Weights of a small GPT-style language model, trained from scratch on English Wikipedia.
Size: 14 layers, width 224, 4 heads of 64, MLP 896 tanh GELU, vocabulary 6745.
Architecture: LayerNorm before each block, tied embeddings.
Training: a variant of SOAP for these matrices, 3347 steps.
Each number is 128 + 24 x the weight over its row's rms, rounded and kept within 0 to 255. Layers, rows and columns count from 0. Numbers have three digits each. The size before them is the row's rms in percent of the matrix's.

# layer 6 attention output (transposed), 256x224, rms 0.0876, rows 133-191, columns 112-223
107:133164136104134131153158108102176084130107106105114103137153076107107145134152123107141144120120120083136114115146164137090092126096107090147066144147102143103147115110120135086113127160150158109102132133118137129137128157109136069146115158075136146129134141172134127099177100145107107131192132116172127146146136096127151143109093141155
107:136138127095106085135123136111118100125130158118126128149158155102119094102143127142150128151103141119145109136126145128158161094153110124135107111087147108105141092110099139067077124128112146118130090147152117133080140138152154161102119146145175114130123123126110108115147112183075129141140122164135143135163064100157125107142124091135
100:163098044132121119109127150119138128106108140072086104127129138201093166142117102124142145113165165102129112123135100114101113107094101155127106118107124155137122128138122096129081133116127139153151138098114107144090150101108121109100142108173140135123124123122101142146130132137139100130160150120139086047138145137134099080103172156119
099:112147146103125138141111146174090128154112121174055124180102184148152117134141133134167144135149116137134110131148116117106072095171154093101081127121163128109128131075168121155122118127108121129143129188124152098128141135140129119142090139160125131113104157107177107160174150120143126148108154103134099192109123127142162142109130123145
094:181125161137176133119109164087132125098131130164119153168149105136187116148154129097144124151148101133111146160101158105147143119111111128106160143124095104120073123102126098153139124151114131162108115150106099123112088100183096126155148120145116128126112138125104116136113114105069138132144163128124143169153124117141131147108133121167
101:138128110108174116157130159140114147144139108090140158101145140097075133172122136157098136141142143158090117122126136095129129133074133123114134141122138146102136179140138106104142155133124182082148136127139140120105155109112136142169150115134116069163098107111161133129108174110125105138127116130136096117129125169124146143154119134180
106:119109066146115129106143106128160117168099138174160146124150168137171132131105112136124161119120128168105109146126095115142138120125133144140106138145181136093100158154128127149124106112130109128088095116148126136150144140112138111100146129145092096156078130102131136127104103156120130097105140105143123111175122094058132154109145137101
104:150142117102158153103141153141143119121109115148129138135133150153115116099154114101136151080090098123118140118105127124136151171117135185128102141106144118111105091122174122181150159117161096135161114147123158111101108147125137135110192153124134096080143173108103096085079116114151133114127104081118163186105104134146141152143147095153
106:147118143104155090103156134136118096088130123128155146133110129115146150134118145131142108085116172096172158160106117123123115117116145113114138120127120171087147138082133120145108158144121120094108144125096132139169116109170121126162102110058132094133116102146109136171130150091158134150104117125153118143153178114134081128122185148131
100:133099123116156112173156058102108115127117164186134155135120129118160133136109124097132118137167145127122127123143155115152108148143140130121100166156126131153177131137136125123139163127161138127122152094105133126085128146161122148153145136141132076154129116134163093179109110122112124141151138145116083072136159158160113154107133128110
102:086152137099160119166138132144107117156121144093163107102131100089129138123122090119132147134115106127093139146122138115105106155148095148150112131127089109098161145073123133129119134100108176132127136098118136123142100126130155136153077116101103139149117147127120141085138122078114153145095144186089118134110149120135130142110159129075
109:108126087177136135113131123146096128161138144175119126182166160126148122103125150105153108140167079111135164170173108153125113155154168099119092156096145144122135115104139162109155134108133141082103114113175147135120127142131101172133093163126124132143177147145136122132109137112131188107133141131115131104195133097116143152097138164144
112:108114088058146091119138119105138095118119118140169119125145129150147094118113137115148130151119089134108100147172099156142174123130157152143144113153119100124155101173100111166136079138114105121075124164109116154148155127141123171191165124111154168125128091140138120130101141108117113132102081129119139165126099112119112172148110149126
105:152144093137117107117102106104135149133123124121124121082116180094113141129130107145146116177196130117127170147155118102136108112091109142107122092153151102159112130124105140095121108103053105129152116181100124128148153156087115111110105126154159115091109119099140124113141109109126102160115134128106139128117149104089107155126121111114
106:130123117072117129120154128144153135084119119166117162136121155160122125122142122141120115086121154127195132102117145141138150138104100131117121107139134117131130125096158188164107143130109140121111098136123117151129151140176127118160148151164092108142136142133157151168148114108151074100108163144104134118115179159136077100135141130132
100:090098101105147121137149165105079149121163151114088159148147153156158214112087134133119163146131134110148135107137139107154110156143135139095163119115124149130115142139095166119143114110116156155114131100159112115133171108135116110110122129129140150074128126090120130164117112143115146153108144122113130150117103125137192147162088135104
099:129143117179123136149112136129119101158180150140159182124115114122129160121125110126153111123131139095132122141120120115138095089100088154171131137125122060134132083088159136189118140126095134113129116158128120091139102087146145135134145081076150112120093114123114135107124080092164109123087129091121126143151109128135129141142096150121
099:132141119118138138163102100146083121158156121118110075164124088121140122125156146097133148072114132125143114107139114142157130172108123126126151116104144135121062130133112143154163123109152128144148122115124148126129123108106153156137090151164089119112108126100165124131151118111117148129136138156079086130117142090130121152151131108150
101:140096147142141128131113118119100122147126136151152122132127122167104127100143136104133155123110146119108177072181155144103141151150149103131119149119116089084100182116160088114090128129099140116072121127120146096121137158117143158112105134123131131148109131110142184142123114113150111109123144103125092113139133125136106072139118097091
112:064109117116115139122111129166148150125118096114091108107119134129147149152103118130123119133159104139123096082147160116118132130119119140148135154108101119087131115152052096120178128048116122148133116118148146125115143159093077110123104137113166116126141172111111144141146153133150111094110113137138109124143101146108128100099081109128
098:119111159097081111106113198115119146148132134108090145098131101128114124145133093097137137102124137080120140111179089155143085117145139135115105094144134163103117113149140121092124110173102102130142120129124105100120134125132134160128108136122136166135147113087145126167100116097093132099114101146132125146145112154117107141132172150117
107:132095172121112142157137165100119127104123151149121117094105119129131122169120127135168102147150149127131129145095120114087148153148171142121157128147127126137112134072116109109135148127145161108099140097118124135178104140142143098143109136113119115103148150104144150157150140138089088139157121141143153114087112125102110097161122101108
107:149149127134202116180116163099122129163123139127126088129122102113102148110111134139080080134121136112160130152092205122135154113120172151124142133135087115153119175145175130114173169158130130103137149119109121119128128112148110128114079176113104136100144117158110143099164141131124122154110150119112137162180146081089098143107099141154
108:178150124079105106149106113128071099119104172128130123177119129131172135129116111161114184117143144148142092155129132116123147125155119134142142146145129133083119146143130118117144100121142125093184124143109121142155132139131147149153136129112128128138125119134141124169121110129115140093125140070109106169153111123121161118112148104116
106:117128139116147125099140130122126118156163104151093111092118127121122133151193102124081126133133145128129206157136139152115133151155129162145140099095116147143183162102143169091124152113118122127108133142091147145133124084164140109158108196157174140122104142141125101122163103147105154153127132123111113111159097121103128155144129129142
097:178126143148132140167098151108121109118106125128148113137148106113090132120106094089176155098130137118143140180118126127118099170142091118131097147124128142129106149089111186110101103140145181128123129125136192126150138126181126128132123120150124126171193117091099141117161104140114129126154088131102147140138113148132124112135104131085
101:140116183149176121144148080148103109103172095105160124096159144118140110112127118120099128079098099170137135122100122094142108133112179136115135155137118133136144137144128067151117106111157135099108109122156140150144153185098104111141098164153157152093133150123136132130119151154122167129096067076186129099143130135113152100146117118072
106:123129168154148100104106115169134100140080134142124121120153111158132125134106125137140114095137154149157116124121134192119162174151125170163102091126148126139146140103145111082125147121140133123189109119117115122122100164102113116103126131138152109148098120114112124137113151168152104133170142103132153117096099111138153176122125153096
099:147153091097103116147157137133125122156091131121135146082171159152123120130120186120174126124141134143171111113126131114156071121103156079172113117152113122109141113133084138125143126130165156147082102095133118122080083154094117110126141136113145140184169099108136157142135137127100121139124116145168131145178164113133118115091151088091
104:118145137133059105166134150174101152101145173121130141132139128165118122131096120103099106151128129090172124130152127125138165130111128132132108168099171190149107123084109148093156087107086091126131111150131158102169119098137157139113119139109168141137131118118128101103124102104121069169145159092105118099172135153151157096134117142113
115:120144151162188188165147155108145162117150145126113145125131164148147146077144145125170080096106129126108120103148096174093105150094125161151168167130132091124153129110140125112151105148118152100103171151125134117130116121117148094138117152145135122111106167179131105137137152132143153098133175146125082069123112119111103137132117108141
099:145116141166134140137115115137086116121136148119122148107128085108123095111181123098119124105125119122141191115124136142131123147148103128156121109099103103121156115133150186147124082134099098150141119125152105158122147133104101077134125146177129087155165148134131168131124130159130091125112137143133080096139104115151127139121121140065
105:133125120159133102093143112153122161100105116134131160097103105128135070125108128129122131110160147144128141112141109113143132128123097115120109100130159121082125111083128124114136144079141133147085160137207152139078106169107125118130134170129159137124116165142099106136148115108147116120168169106113180113140145191108125128114128126120
105:143108139095095156127147143114126137104128146128153147152135139137106131079108140140122161096156083136094141123125114075140131118103125141159085113130110121105170103109124159135115151169133118113123125131102161122095123111136127140086070141161086157116103124121148120166078144131106139112154123181104131160136137159114139129167131141126
108:144145164154151184111160147157156137075150137096096149112151135102144153105097125111122105134118138130157116143110143110125138165113145146086136120138116095125127154167136109153073094094127154171122122071153130144151145164116170024144165182140135109130144125129119130123108122146142146135076171123152109137143137158137125153115119102130
096:124139154141096115115085099113151104137163112100131111109133123115147130125132142107110104128157126127146107079122110168157089089099116203122138103075098142137120147104126175113119125146144143129086092146128124101106137111142109070154117125139142139110146137124156154113109164122133104148120121145148081140090087138087104132124119154097
106:128122094120102146101148094172167172126094147096114145113104096122133172118101093125139120103123087114157089102102128151140094177139129107133148146113116141064140168114117113091125150127114100120148077139145116104167149132093156112107116130129157136110120142118107181136124096104148129167135117117165142112139116122162078145102153117191
101:129124104107129102115135116153161169079119136164084110141171117137131146138082098120138108105172109130099140133128159137145137086109109126121184116107141155132143123089134156063154151190117137101119143134146110108149140101143127154125116096134152155104098104145185119112127158079146137154156112166125136134141128135124136098199156127101
098:086098176158090164122161135095145089139143108122104127157153109132182139108121144102081130140138157128151176123120124169100153152127116100121169145096127139128144110075142127137181120125138119082124102165126129133102131123124117116171108131090158133116102091119154110137136106149115136144171108149148134167167155085070139165135143123084
105:108132127166126145141139174136129135107133128136136108165148156113068106127129150109124120159113111130109133151101111152092149116085096127111095113137137130135128110134126129078202107129165140141099124114100153153097118097139103139146138108125153132149128183139141088142108091147108099118101150129157107103157129131133086134114103132106
096:126158137122151114093095103132146109144114159131116164154089148162151162096184158117098133127129200142159148172114139147109143118129120066129148144126124134149138115126138159113116100125111101166093152090117155131135110118122144141140155129168117112095153109124129135116131127126106137153147141115104132147109108126145094102160194160152
105:075133095164154095095088130123160081140105107139151165124126146144140103140155132128108129140142148149135127074110112125147122130183160155148170152135084156122118113135134123148119134114055136127089114140124129124152116185107156149091093141133097148160128127089129141135126104124095116124133103127099120127135165162171112185137123153133
105:134144180086113104128116131125146125136121119153153151123082082137128119122159157111144129155079147129153099143160073105128144154121157124133139108156157091146135064130133105050120130122120179112129150106104110087161103083136147121135131130179099112107116145109141140130130113114145149127169128127128127151161153115096118116153135126081
100:121125117118129070148105150144135148100107127079115109133157167156143177116155145130145125137142134123172142156092130086159081148145130122169144122122098140150124179121134147102122136110106147147121164108170125142116087131110112107127149110122127139134102141148127156132112114089176118100140139151151169118133115123136169148158176134087
106:118077126086126114139139118132132092165154150145116156099143162110124176127121177121131184075109072179076124131102078090121158140114130109110134111138196147117141111119107128138123119158135093121124134114113096126127144120142153125183087147117138185128125123147132146165148136138124139117135123144128141118117112165135139140139125129135
106:125092115157168106182119151177144148106112140142136122150117118180114115156133130146127140157136127137130161131150145140167166111122159144139125103120114117160075126176146157137162123141121132117154125090082102167109112070105153119139129144156094194147110136151141143117101115157119106145152112135112143145141097102134134148113171114126
102:144148145145151157176128103115105117122112138137127176119141150110148096116148132131134136125130143163134122113136132090150114111124129146103118068182149092167093137135096097127152131128091108143113112133085165109133147105098112123107107126126131173088137151141122168102119113144123062084104107146148087123104143123157144113150124131120
104:119069107150121132108135123116116129108112103085169111128115133126153146090141132104140121103133139111116140125118113157110117119135125090107114123147123126158130115105117133149101111130168123170182135100126174104128134129077121141134151139125120111145118141133174152153154083144140106101095180127153131112135118104128132111042144133139
107:094127075130167144173190132127164115179122134117152149106121113116136097121138169127123124122141117163116127133154165136109114136162133195129093120090106117150116145104118152087159154132120128112076111127119066106128131116102122118094124080087166099123181149143186119095151163078127144134094123151137156129127110140114096133096153112141
105:115151110123124127124148114062142116117125092110154088113169090127083144151118121129158132124145132099146110133147193161123127121135080141117128109142148156060117145084147146144124181153097105112140115118134165132122150165159114170147120128122148163140098129181157152114137122150077140174138109122124155133092114139112139128102096103128
112:126108067166142107110118136147135140117141149078162111132129109143156156132141141110185163094134095128136131132148127148125154154116135115103149156111136135117100102109132122123126117126079115156115114094157077130132152147114141169137153160100105108098171131170099140111136172113142164131100131079154161150093126106107108147091092141092
102:096143121127144118094082104124141092121172154118110152113090142138138150164165147184123112120144139120135143164147141175141130126160099128086085156101136119087124113076123102149113160097108111126124148162137137139119135105127144118140082142144109156111127133129126133109093129185113104160162117096164105086092121138125113159169125116064
115:139085101119135121150129138129086085106118103117127157140141104124168150105088128106155157160133130120126156117144138101117120111211169140150115139182142099160117149154145109113098128172125114117154113114157135138178112132118118093160096112168172140145113123137170111148070113108153128108122120094091111124115144151110108141127141135128
099:130132132169134116111122143132107141099152127057115163118130099150191125127111118124168168151115080126184129157153103163130137145094152166112124131122146121159140110141100110148109090122106128076104112183127127150128099105114135125141117132132123134136114140126105126054118143096123109137157126124166161131165141115123184107118111165128
100:130095121111087070153136104152116121129200102127110119138118078135097153107135120131186109107168149098124108138095150135128170141143163105124143105170121099116152176095119146115132117149100167152122063108078126135095142110092126108121131131142094126158134166157106136111182134111097150112122126112118136148134147141119128181139122133113
114:130124122109151115117162161144135185142126141114144148117085145123143132109123171114101150109133132116122087073126184109117118120120108182098113109114108145132128132140112129102103124115133152119158107100109122166152132155100092121107135156137126090089106124121168120154131142158151170080107141114168090099152149137137114148166120132148
103:093096112113059147107082116126084081132133134100117137106094094131089131141152126137152110112150156105124088059139125126132130147130114159132188141096148108163133136113175068157136142144165108138170128131143132129163138150141118148140085118136107126154133101152162128139124152126135152150096118160133146148119142125104167074107130113132
099:065106149084128126121175130141137106128158138132098175124114128096105151123136129115099096109087135120119180105092180126115089138095120138108116117120161119090099114170131068136188140142112115089110147111180146110129115134119138115145115190113096112158154103136112103135088132138102150152128142158138154099109116140134097121169143141154
101:144107160108107116118114175108166176125129098110098168127112142100118110113100110109132102124182096100151135124126114089117079094123112117160154175119126115106138147162087143147101153148116111108112144122131137088104095123087123111101120123135139138121139125135163103130110121125117148127150140089133090124147136126101129129133104142173
# layer 6 attention value, 256x224, rms 0.104, rows 134-191, columns 112-223
108:131149111080161128093158136121124162150132101134105095129114157125134151180114113157109142146113147156116125081172130137149107145099105129136090177100172127092104122107098118176165148132133070123155127137147120100157129095163118191102105103116130138116102129116154133095112172092125131145106124120124153152123152130090159169127123137133
109:134138150154143189108131143100127138144150114116107108106107092143117172151168103122153112123140129145093096115139132132118170143148155143169106133103160142092137160146142109148117152102135124099107108137081161133134126163165133152159106113124131129150109088103116125127140116134132142153143145097132125128097069152107147113143154133184
101:138164089133131099092146135122133150131118106147153146108125120082141133117118113178091101133135139108146114159138081126146076100127097115147156111133151148125137125130099120161120142176166152125104101122126117127115154115141086123112117140125126144184141109155074109091131133126125151105109157116101115094126149139190143110140084135132
092:167116124090137114129148155139107131135098166130108136102152134092122127151158126132147107190115128105131113118128152131160096160116138103140132136137120100114118124157104109137123093104202143098143112139145142119104168170120117128083131128134122106159107143154111071138185126163144112107125174129165126123129136140113110113121117143119
099:077126099150142174124114141107145122093157112158132096150170109144070138125064136113126158144144114105108126169148124105116149139157143112121142116154158166143142149153143139162133109114054120117116096117094130098147120127081131109122143127137128125148162149159153092123100126121128098122157062182133162144105118143106131113154100110115
102:138101127152132122134139136160125109173168102146103093094139090087127090129094140122123104122092128125186203112160104157102117129112090116133121112122141131131174120110124168167090089142109131136123144140088133107119082102125140097112143150153090150147107141132107111169145169108118104142134115155104115148183115153089140096149119078119
104:142155157085085136114128123169164098151137147108145144158113107104124125105148152162112095079123150100136087116089138084156093148115116136121147153098155128138128135135136135135132141082174133135144122128129161129158111125099086103138095107143118120133090133107125092124124093143116107141119085135120126143144132112083104127125112096105
104:170142111176140183148183095132141152093066094105142111155127143136126111122111133139155140135104100082134142181118139149151118075179145167133109136152122091111152132124170113138158101179102153112131079141143119130166138100102086125114114138140122127087155167124142151133148177127163111109123168113129074123158123119194090101158126140132
109:154084173132119124111107162123104136102156092134113103138119103153109116135174123095100125142155138123118110135135107160153181121133093108162099124160159086142144103106119143082117159138107127084140146144122142156109132132126150164145122087141137183127128099142137170087122132105146156082177106099126070126133136141111128128165136140162
101:096142138093112163133151162102163164125132092149158117127110125144128122089122155121105134165116131127100100150140102169095093113104098087119094135149149142148133069127138115110137117135133132106138137127095162123133105153109137137114106154163142141131115122148127132113098088133103157107121186131153140162171139131155127145126110076116
103:173102143145072172156095131116133094111116077126089152145108128144153113161125110081113125115119188109161149128127105122084099146123132096112126155123182129130153139123094155150140073204140101120141144085137096129107126157166136142163092097187139119096124127163128139121129104141145122088155178115099139169138117140154154161115153107151
121:108149125150115147124088147147159138130170155139114093098126119171127139113161137122113158151106159108136146149059096126110130164109120132088128117096099108155127146120155139123135135141116108141180148157127177078097137126130125158103145077126117117066166165166139156123133111135116121092168120110134153130156114089071116122094080159114
112:114144140136147133111140135061125129137129141149092107144133109109109177122132102149109143145144126159114160121130099158105103123118120167158129134165116122121122159138136075130124107093125148116105099129109159091187134114137136125087168125139122157125126137126106127141149138117141110181109159145139119123133111148178118161127124149098
106:118096116134143152139132101083102136115139141138175142150145149132161123116102151153128140096125091114128201159160144147141151102142117136130118152158096098117103153135137122097127177153159110153085144165128137139145127112100121117144110122095135154134168196084098158123160158152135112132108099143116103106141118137148130102126157109096
099:138159118120129093128076105108116128123105134152097162138194148171133075138156139175105155127156117139111125084125057156086137111105127141090177096161105137149112122149111115132100148124118155143078107133122137114093168114115112119125119106130138091181131089127123112125129129112139127174129142106149138129131122129093126120184107116117
099:147148152142108172107144122104100154114085154129093135090142113112090112110095141168152098115115106136125094090163148144113123147137104178131133098164144058101145126164149097096080161181172106088155109146142150124165131140122159127100115178110139128123086153137130124122130108125109119150136131169080117114129162105152121122095108135126
106:155106137104148118107081136142129094138112106180101132168127154124148148120090153155151108116124095107169144101156146114150086120129137114152117103110120108150115153138109150172136098143107143130112098149100095151089095158144163122137106155167149131161140124138102138173156146123151148130174148137166127125139151099095148100106106105130
103:150118135165129162129159140149150073148134057112105143137121141163133137145101144081065113140135119162159135152092108144170141110126130163112126146130144144083157098117140122149084136109107142152126094125127118119105148136158153137131156152143157133133146116116153116094127132118151116161106124125121121095118067182127144162160151124137
116:129155091103137114116130114156124129117164102145104129098091113096173133153155159115153129102138136105142159116107099149129163078130157134131126121114112146158128141091123170155111140106127146151146129151133118126103123157136079109136145127107103129127154087129141139143096123142112109158119116098159150138125146149075117167114107138153
101:136129069154152109121109136121141119125113098140109101118110143096108126149086089108129182144138119116080123162112122148122130098137104126116126131099118145116112155121180109148163116100103178095093108155148138118144169126136146140150128167134085131137087149177093111113145146099152125143121154165112144147107100128120134146146127119128
104:121096137158122181136090161128142119088153141105159128167143119129113117148175125136132124095119142103111121101099121121136165123148124079127155127145150172118071145125146155121157102116111137169138075126122155090112098132106160116103109134125118074093133137131119139142144162118136157123100122099188103126108100144134127105157131191136
109:141193166121125164112082126142148158136114133099100118096133138130128153129145109151169177087142131117110108148129121167111149174111131139084144125128133120139121132095076119102174081096132115136143139169136170147155110147098142125124141131120111116117133132111146093177118137185121144139149111109172091155160120115140104144139118139117
108:149107129115116117134101083096101143130132123131113132072134123114103105124089136154149106185104145085175124162121122066114083102111135114092136161105120128103158104122093162148147127172127100128107091142089129091158113135141135099177139162097111145112144145126124129148149148078129122133123113142129143149147151159137109160192159134150
111:139138128132115097158116119158146119097150153132119123118106128146176147150132124142132100106108180169125118121134094132088111153133162127130162109135137137183104111162165120138127111105119152115152132119141111100145107121108099136105130138191091111137106104092129159116156118126115172104178104099115083114142131106163149105138063089092
104:129106139134135151120137106126126157151118106164146077146137141106110099132098119180129119118101083139126170130142175120111074075116128144092114165104114138139136138084139139142146154114117140099142140123118103137141119165109142128144116115135134148121159154154099150191162141096120128139077137121169139148140128145125116158110135141144
103:136157118111145122136178153135148111117123119184139165107113129184143133152139113131114102102133123158144129145120125143146106070146082125098106109137157138143135128139103123122140121082141136155168132110105171127121126147134113133159129184105124138124097157136104140107093103111147116129153127145133117135134111141099091152123127140087
102:119177130158127103135104118146182123162139132111144103127077153147104172151100142132101128105144086147145130132063132124113124137154165143129105139117147141138121134138063150171122130114110132133132137118191130134123125116073143159092145145115130117124129118100128160146127079139144145120088119094133167140139156096112154119117121074138
102:089126161115122137102151140090141105099167143148135145133145072159164139114101093106115093139162107161133120169125108114119136165124079134137138071102157090154132128169117118086109119147130098117121159124129132151137155143155130099118152103155182125120100118123107134131128101096095149129127152104150122153130103118134144139126159100173
104:119166151178110109118135120102140133100114124147093151070135146086166161099100140173090137162100093122143129124094098157106115112110132175149106121137154146178088122133113146114112121157125151144094105076142112146113097137154151164125146132148143133121098133153151106103144143113125111132105149117075107122139148116154160135128163139173
115:141116139106125134082097087115103128091132114146116138115109112122137142074132104194110146135094098120145080118140153099146134116168131104151106116198112135115145127158128129138133143136152165162150133119144130157148146128119057135095160152112130127153164116105115123122139142104168179149122164116127146100097113091141127148128153164126
100:168136117105150142139172110096114111131143105163152137157100134185137152118064139130101094139113143144130149090141162115134143127124106135129115124160164137109102118133156097132114127099114162135108136108160151143098160094149151135137137126119113157094109082100101116134103114148114083138119097118199123144160165122123120107097125088086
105:126189151123161086127165113118100108147168147139149123155153142107111155136165127072157121112135164161097107143104066092114103142135158115163118118167144135088096135100125151137108106157140103137128144095121152148123126163136140098102069067158110110126121074105144135094129130145123129120145103099138110133127098140135129110102140154172
110:120118104105130119198109148135152142096130103139138111101174131105129087150168114137112172122098167078153145159151187101120119104125107128122096181152084138123117135169157120131119126103162118070134147118119147122160117144088144132121145106138130125081089095190073141149096122125101165130102133159139140119139146107078090118154119128125
108:126181138152142141122121101107146137152134138105166128140128114156157118122143087126125116130147127172155128120180127141108113156126088097112128139148154135106122117123168108133137119131167139126156091135096111143108126116132111119097169100142112122126132158124100117146096092158156137130101132108148097126154110134103100119097115096115
104:104092127148115125150145102083128129094170140105133093155148165132124118127134152098114131125102153094127121140190144132156129137162077129130150128127119125146084156150175143118178101121136182128167081123140108117147144130116182118089134159100104105119113135140142128112100104096148138183133067105144119098098124105144107123131138113122
108:096143083165129141117120110109146124145122166125153102151137119147128103111144152095132149124153116159100091138122105085126150134111125139122077105139164112126120126121122149103140133179112153107112170138115124115130151128145143136158126123122102129142129105095120133110108156075144110148120130061090133118171087154118157080131164134148
106:138106165134086122113100143131120136094144110149140117152194149120127156132140132134128139129106114124102131167127168126111171122106185150102134131131118111128079146178121156129090138094149178099104132111151128092088135131132115145128096126163100166126124106158105161143150113132137148138130113104098159061154097104091156130148170135154
100:111110076104125103105125143117139121085145130152167163150157174165111134146141122138146136142113118158075094147173097136111144138139119145144152161151103119153073155139111159156156106138161075161169145105146094130111116092135093135129142126106164109116131132132119116122156113183122153133128109123142097109155142191134103126119114125108
108:124123141109145095138119128131101147147172151146177175122112092160125159133154123150133152111131123111136074154179144112189124142167132123166138144090134176149134089115097126135133122115152093172137142103121116127124146132108125096134102111094146139123074137117179075093126132167113124135085111109088164100144125113128095154127139121137
086:133141151152124116124171122133105079130138103105121124144152113161118123096114097168104104102090096115094104091095104156146107144111178117097145085141114112129116129106137103103129109149120100077090117129135078147098141084158140153101141136170121159120174126145103124141191125124130127112097129140131129127106114132157173139127125136125
103:144095130127123115135153096159123124119142094133087085125115113121147131158104107138108153129154122145105165147079085099100130134143131117123115145107150159132127152148120116184117157151095124132141142135154160083133133111099139153100185122147113137119111092141087102119130131100136116154142129113182127144143145111128100135128120137108
114:149111150120115065124095141137150110077149166107124095132156131105117169126132123151114139133165139119118125144101157152177107135145141166105147139118103099135143087150138110132119122156084131135127108153111157126106089156148135106114137138157131140138142182129146094109145157127109164119123112105146096131103146157145088133128149162101
095:130157105131091160126086132167126089069106129090122078114074102170142124124104170147127165113132096115108134170144145134118135100101136165143157142155124113171125096122138131082124166087108143159123127110137100121118121102107122133120163137122098148120081110132109137147086141133090120125122156146126093132124120135179134158110113136172
111:127110183122105113163118129192188159130151114130171152150113142118131137172145104118083147144106131129163145119131155125141119145166153111104132121127104130146178131137129189130080182167113148141160143149097135117122143119127113101129086127159125109138135096172090148140113110135121177146161135103101114107163140110117147126124149173128
109:094130122120150146167038166124104143150127112096147110127099124122145149136131143113126129098109086169043116100127110170121155159129139142116157112142127138181114136111089099131148106070099097108149142151153146107117132132139165153125106107157113096142117127099130125139156151102119113127171117147126159140116156118137135107116091090142
100:145132088141199129145161129085116140141145151143145157114109104169127152071120092107110135130123123144125136152144143137150165142178109140165103135125158094117087132141114126093147113148114099143168113114112167053153168135092136136152152131099149129161125107169115111111103104134111115121132140164145149132134095115107112132123150143127
101:131119141126148173149106137101094108119164129117138166144106172134123129142150166151123100119133117168144112132124144143114124142092101140156139173101138151129139138081113137134141105135109116159152124091144112104075131154126126137144143162131157188081114125125120146112111136083173177117141181127119103166156101139135119108158171119122
105:109136129129125130114123116116128156166158122133108115124138128087130165148167157081155124098128114141095148148139119129142144148146107103164105128170154118150138097156136184095132098089071162127161143173155158126099138147081086129122121108140096160147149126155127107091087100123119152125161118147118199141131125148104124115134168145150
111:075141160166147195132154158186136169104127126159175073140142144138120108149134125124153132109121124122128121124133117143126128146086116125100116129106130095130119116140135147135129140101138135136124167150127107144157106127114122172115108137066140153097102107130138144107076138115085108088111115077163119129148124119151155123131132158147
114:126137158125171141090143126112131156153134145136106171146088168138094106097127135112130135105172109148154138082122132090125091107132141077141165131078122170128176085164109126126115118095142157129133169148075129128124147093171095133144127147099143100097164107108125149143105112147148151160118121112107114151155099153081126164123141096104
105:096107157117134133122154134125127142071120128145158139121126165166125138155099125136106125114095113107145149092118140118146144107190140142177120142186141136142112117186115167117149094121108133112146109134133157112160120140124157153131155131161146136129138131117117125098130138123095163154113140152166085139107116130127096133145115158154
121:187116125092135168115091135112114091173077124122150134135159143096116126136116130111155174149137161113159156155149118168096128098135120092110156091120132129142157151121102151088131148164120144167132129178138128138130162154126107099162127121077104164133114136088095140128095119149136140139116174122141140113122111184131158114134104114142
101:134141090099157156089114121106139113141112174121093111091112150145161132114186161122146153161149119139137129120085091103141125122148117169148131109121145155140094136182114099136099150151129148142126119136140145105113116120181189131134125113172103113103166098144175111140127080122140086111163162130122115139167096119118091086160113109115
099:110116167118158098118136112149121105124140123184131138081130157088133112126081122172159150128171103136103104136125095117136153139151116134077127135134106088116165105135108098133137164122161159102095129112090119114154082165126107111084168108167155095146078106116108109110098130112142125111132106156129160145176152139149104102113104068098
116:145141127158146142163122072123079107163176111143128106151134122140098113127132186131110139100091114116134137110126107130129150128134089108122106153126155125104137152127109135142121142103118176144154101180103161103151120152145107167149137127113143103127110111153140122113067143105136148151156149118118141185123133150116096135084151127104
103:130114120107155158136126168097162145121156131107112126186113155134161165130105106092142109122173116088107135140078160082110167123127119120128130113154071146149070139139103086138111140153114137171095129129182114111154140143171093137113134151116142124095115147124145139126116123097114131135140102147108128106145147141168129117135117158082
103:105105130159126102126103128175142122131129104134122127143141104091098144139160114074167142104102147119093164127128094125103166166136106103098116154115132110129119150098152163109141126139095180115161091146172110137092118166142136135117128128124098099109159117134140159118135147126155172147108118144137095113165119162131124137121152110155
100:110134095133133133143168085162109111118133136127153133129106129122127116123183129117171126105098125125142118150176087098132173139106131142131152077105150138085124172138117138111139154135165122106113126116155101125125152121125097130160167134143157118123113126135141102148141111114170127193129142130096150097142141145124108126128187111142
# layer 6 attention query, 256x224, rms 0.119, rows 192-195, columns 112-223
089:119070137113134136133102119143095131156128159120180100123134127075074098128126133055152122136153100099177144115105138124131090133139138127116095145128127119121107144095134099138122149121148128152124134131144193143109149179120114129139118159142128104122126105087126103128143114130136126109142178152125152098127167104114100127130138153141
104:135133150128111103131131141155122136112139132115162096087085134136122111081141153100107112128178122146142157106138140120115128166120147127119123108151154135091118127102132173141160109116088145128162154127165145144130109137161165140116139110100125111129145131152163139135137116148138127128149136122132139123115115118068137096167071118177
109:119126146093140104166123116149185082113069102176190066069136130164113128104106099124172123157125107115121111127094153135107093130109120110135156168164156099132148144126124165158152120147132156113137111115108121121107098179156123164099144122132108113072125117153174111152122117157114130136146113108119149100070108087090142165124137114121
098:127116146107083154104146110122124086130191155154117133160147126109145129139101155135132131117157041128128149140111183151099149137119106117163164110126132132130148152103095114110063156150096135119130105116080141109114105092166149154115091125122151159150153135155178133180092126163140109120148090130106078108153127119121137123163114143117
# layer 6 attention key, 256x224, rms 0.122, rows 192-195, columns 112-223
088:123114169182086153110104114113121121152138132143103130093121151118129159105113130097174101113152140046129130109138139129136090135142127152139107119111112111131131128089134150127083130105126081127160129150099111105178130112118129130150095155108206133132088151106130085168138123108124114143166154121129120138127093154137143116128146088155
095:129115152133115155094144139135152121110128095110171124115110110125093122143106134116132145124125121067115168160130108146130159123053106147149109106106164147083121149162134108162167134130132118146102067155117115122144091118118136147120123167138135126096105107135167185139129115134159143121134127148094142121154113133106152093149152157127
099:087127157138147154158116127098117135089150153147156104144147070141144088148106123124172118150115097112146138145107096111126136105117121135153159122163093122127117103127122116128135119126106111154094136175131137130114133084165099131121115172169161114137114111108099137122130136150135186136148103141067143106125129086126124140137116149115
098:122125160083174142144106140117148133099152107133124118144149101149147133151069121153128108124179124115127159122139148134114110150116135128150103147135133098123158139122121120128143164098131089132143159089139141164115152155147114074119111126112094156131142086123161120154156146129155120143101134100151081123096127129148108115145098120142